python train.py --n_layer=11 --n_kv_head=1 --vocab_size=8192 --parallel_block=false --init_std_qkv=0.022 --init_std_o=0.00468 --init_std_up=0.022 --init_std_down=0.00468 --lr=0.012 --grad_clip=0.5 --warmup_steps=200 --final_lr_fraction=0.0 --batch_tokens=131072 --doc_mask=false
Each number is 200 + 40 x the weight over its row's rms, rounded and kept within 0 to 999. Layers, rows and columns count from 0. The size before them is the row's rms in percent of the matrix's.

# up: layer 6 MLP up, 2816x704, rms 0.0557, rows 2141-2145, columns 0-87
# down: layer 6 MLP down (transposed), 2816x704, rms 0.079, rows 2141-2145, columns 0-87
# gate: layer 6 MLP gate, 2816x704, rms 0.0549, rows 2142-2146, columns 0-87
up2141,105,254,191,162,134,250,233,190,263,248,233,188,143,126,176,237,270,188,196,255,254,274,162,219,120,191,196,176,279,171,267,234,239,215,178,153,217,265,228,147,212,204,227,182,201,215,211,273,155,254,155,161,254,240,162,261,211,220,168,229,150,202,188,198,204,138,126,280,203,224,182,149,161,262,217,191,222,219,209,104,224,215,262,190,199,274,224,217,220
down2141,104,234,201,156,208,190,194,154,207,199,137,232,198,238,123,205,251,138,181,163,232,203,143,160,241,221,175,192,180,167,240,251,156,190,252,297,250,175,157,179,216,194,188,94,243,246,191,242,171,219,137,135,229,304,176,178,186,173,190,215,241,223,228,191,213,183,132,191,166,227,172,224,194,213,167,169,233,191,122,185,253,196,217,232,173,258,191,177,221
gate2142,098,150,204,225,252,205,149,236,259,227,156,214,258,151,258,196,155,301,237,140,190,147,171,191,156,215,177,180,163,136,150,164,176,185,211,226,247,179,196,186,189,181,229,212,159,150,251,199,194,156,236,250,161,206,181,154,239,206,115,219,232,222,219,164,170,256,169,172,221,193,225,236,242,225,137,198,160,291,86,176,164,129,227,225,167,160,231,194,196
up2142,097,120,176,161,252,184,151,166,173,105,172,264,270,265,160,133,160,198,222,250,239,221,248,190,201,115,188,199,242,225,195,259,158,150,195,157,319,218,204,271,198,169,132,238,241,143,171,249,136,198,181,171,223,229,173,175,115,236,189,207,152,174,193,184,176,199,134,120,190,267,163,265,201,242,175,108,246,187,150,156,233,256,209,177,217,145,224,228,198
down2142,091,184,234,188,140,164,194,203,202,104,254,313,175,243,182,243,182,158,188,252,166,167,192,220,245,200,202,185,181,282,203,195,226,192,211,221,182,196,214,187,242,152,163,163,210,193,254,222,199,158,229,260,200,187,166,284,197,184,177,189,261,233,225,241,136,151,168,160,212,182,179,168,174,186,141,199,211,155,196,156,178,213,237,162,153,241,267,206,231
gate2143,104,221,201,116,239,230,266,148,194,180,201,219,189,197,193,176,188,266,254,204,263,209,219,220,146,170,280,197,257,242,205,170,255,195,213,238,271,250,188,226,97,213,152,166,153,167,197,182,157,140,132,194,303,145,288,235,230,237,188,191,192,227,204,159,197,151,247,199,255,199,189,190,220,153,171,259,195,187,275,178,268,128,226,194,256,192,224,158,224
up2143,102,222,197,195,218,185,144,261,230,295,258,101,167,165,164,204,212,89,236,170,194,265,234,166,236,187,236,216,184,182,187,197,97,153,210,205,219,191,191,176,199,239,234,244,195,190,123,208,248,266,219,197,140,246,130,194,192,212,206,205,198,145,221,142,192,275,220,261,122,209,199,230,174,237,209,198,148,206,169,131,233,182,174,191,148,159,190,198,175
down2143,089,221,243,207,244,191,153,150,261,194,122,193,196,191,109,232,198,157,185,187,188,219,263,249,271,198,207,155,187,225,280,252,224,168,212,208,160,169,200,155,216,191,179,164,242,180,153,187,156,215,241,124,118,240,241,144,125,168,254,243,215,247,222,125,228,184,258,176,154,190,157,236,143,271,161,224,164,201,198,128,146,256,190,168,192,198,127,204,183
gate2144,099,206,234,198,200,244,232,257,254,141,157,190,179,212,221,217,184,240,257,220,176,181,218,173,249,180,179,196,192,193,195,210,283,167,226,177,191,161,194,171,268,163,258,252,186,238,285,134,199,236,230,188,254,196,209,251,246,213,182,209,183,262,167,229,281,229,265,243,238,110,221,227,226,194,213,261,176,195,222,186,215,189,161,174,261,172,179,199,173
up2144,097,174,229,195,187,226,186,164,207,238,150,186,200,150,185,145,168,207,254,198,229,253,161,175,196,212,251,258,279,272,207,195,256,222,164,237,178,117,174,175,235,175,211,186,199,245,248,193,141,170,257,203,169,128,213,225,221,130,157,167,171,216,182,239,167,222,204,193,221,195,267,288,232,187,171,138,197,252,208,232,231,219,156,206,225,214,171,226,181
down2144,100,260,189,235,151,174,213,275,202,189,244,175,191,214,249,177,140,193,250,164,213,133,212,189,121,179,157,193,207,144,195,168,189,229,165,163,185,229,192,180,206,168,247,171,139,201,154,129,195,191,233,229,195,165,191,202,169,220,260,194,231,200,168,197,200,256,153,269,223,157,263,243,242,228,137,177,153,232,266,197,166,252,150,179,167,259,210,296,294
gate2145,106,178,202,168,243,214,105,144,161,171,262,237,170,240,198,206,186,278,173,150,114,189,236,229,210,279,254,171,90,152,167,192,162,235,180,210,168,128,227,236,229,211,189,172,205,198,206,140,136,208,245,162,239,222,239,187,186,239,201,211,171,227,208,189,188,165,218,220,124,167,232,203,177,273,199,212,214,214,240,189,149,216,168,202,210,217,191,161,223
up2145,106,278,191,206,153,157,219,197,166,238,164,253,252,203,167,192,225,221,227,230,176,106,241,200,223,154,139,207,257,156,163,159,252,232,179,204,200,273,205,149,203,253,200,172,117,242,257,198,289,196,149,231,213,138,163,189,203,120,200,136,222,120,212,196,246,173,105,210,271,193,263,186,226,150,143,240,239,198,171,246,169,212,206,228,195,300,158,259,257
down2145,101,273,205,190,166,204,189,150,246,176,234,220,229,261,168,202,165,151,213,210,184,159,191,217,225,124,188,249,201,216,165,171,201,197,220,241,196,227,204,192,239,249,181,137,174,214,192,201,218,157,220,249,176,128,144,179,229,140,197,78,252,185,229,243,242,162,139,167,277,189,220,204,148,188,170,226,155,196,244,240,150,263,255,221,184,223,170,208,154
gate2146,098,204,254,237,147,191,211,215,226,205,237,190,146,195,255,217,215,193,214,224,73,153,178,204,145,219,188,170,178,275,267,232,169,235,151,253,134,228,214,203,198,115,213,179,218,140,192,172,173,166,221,263,192,177,215,141,222,164,187,176,256,160,129,270,177,111,218,170,242,243,176,194,181,167,214,173,218,228,200,130,195,182,230,213,250,170,180,193,249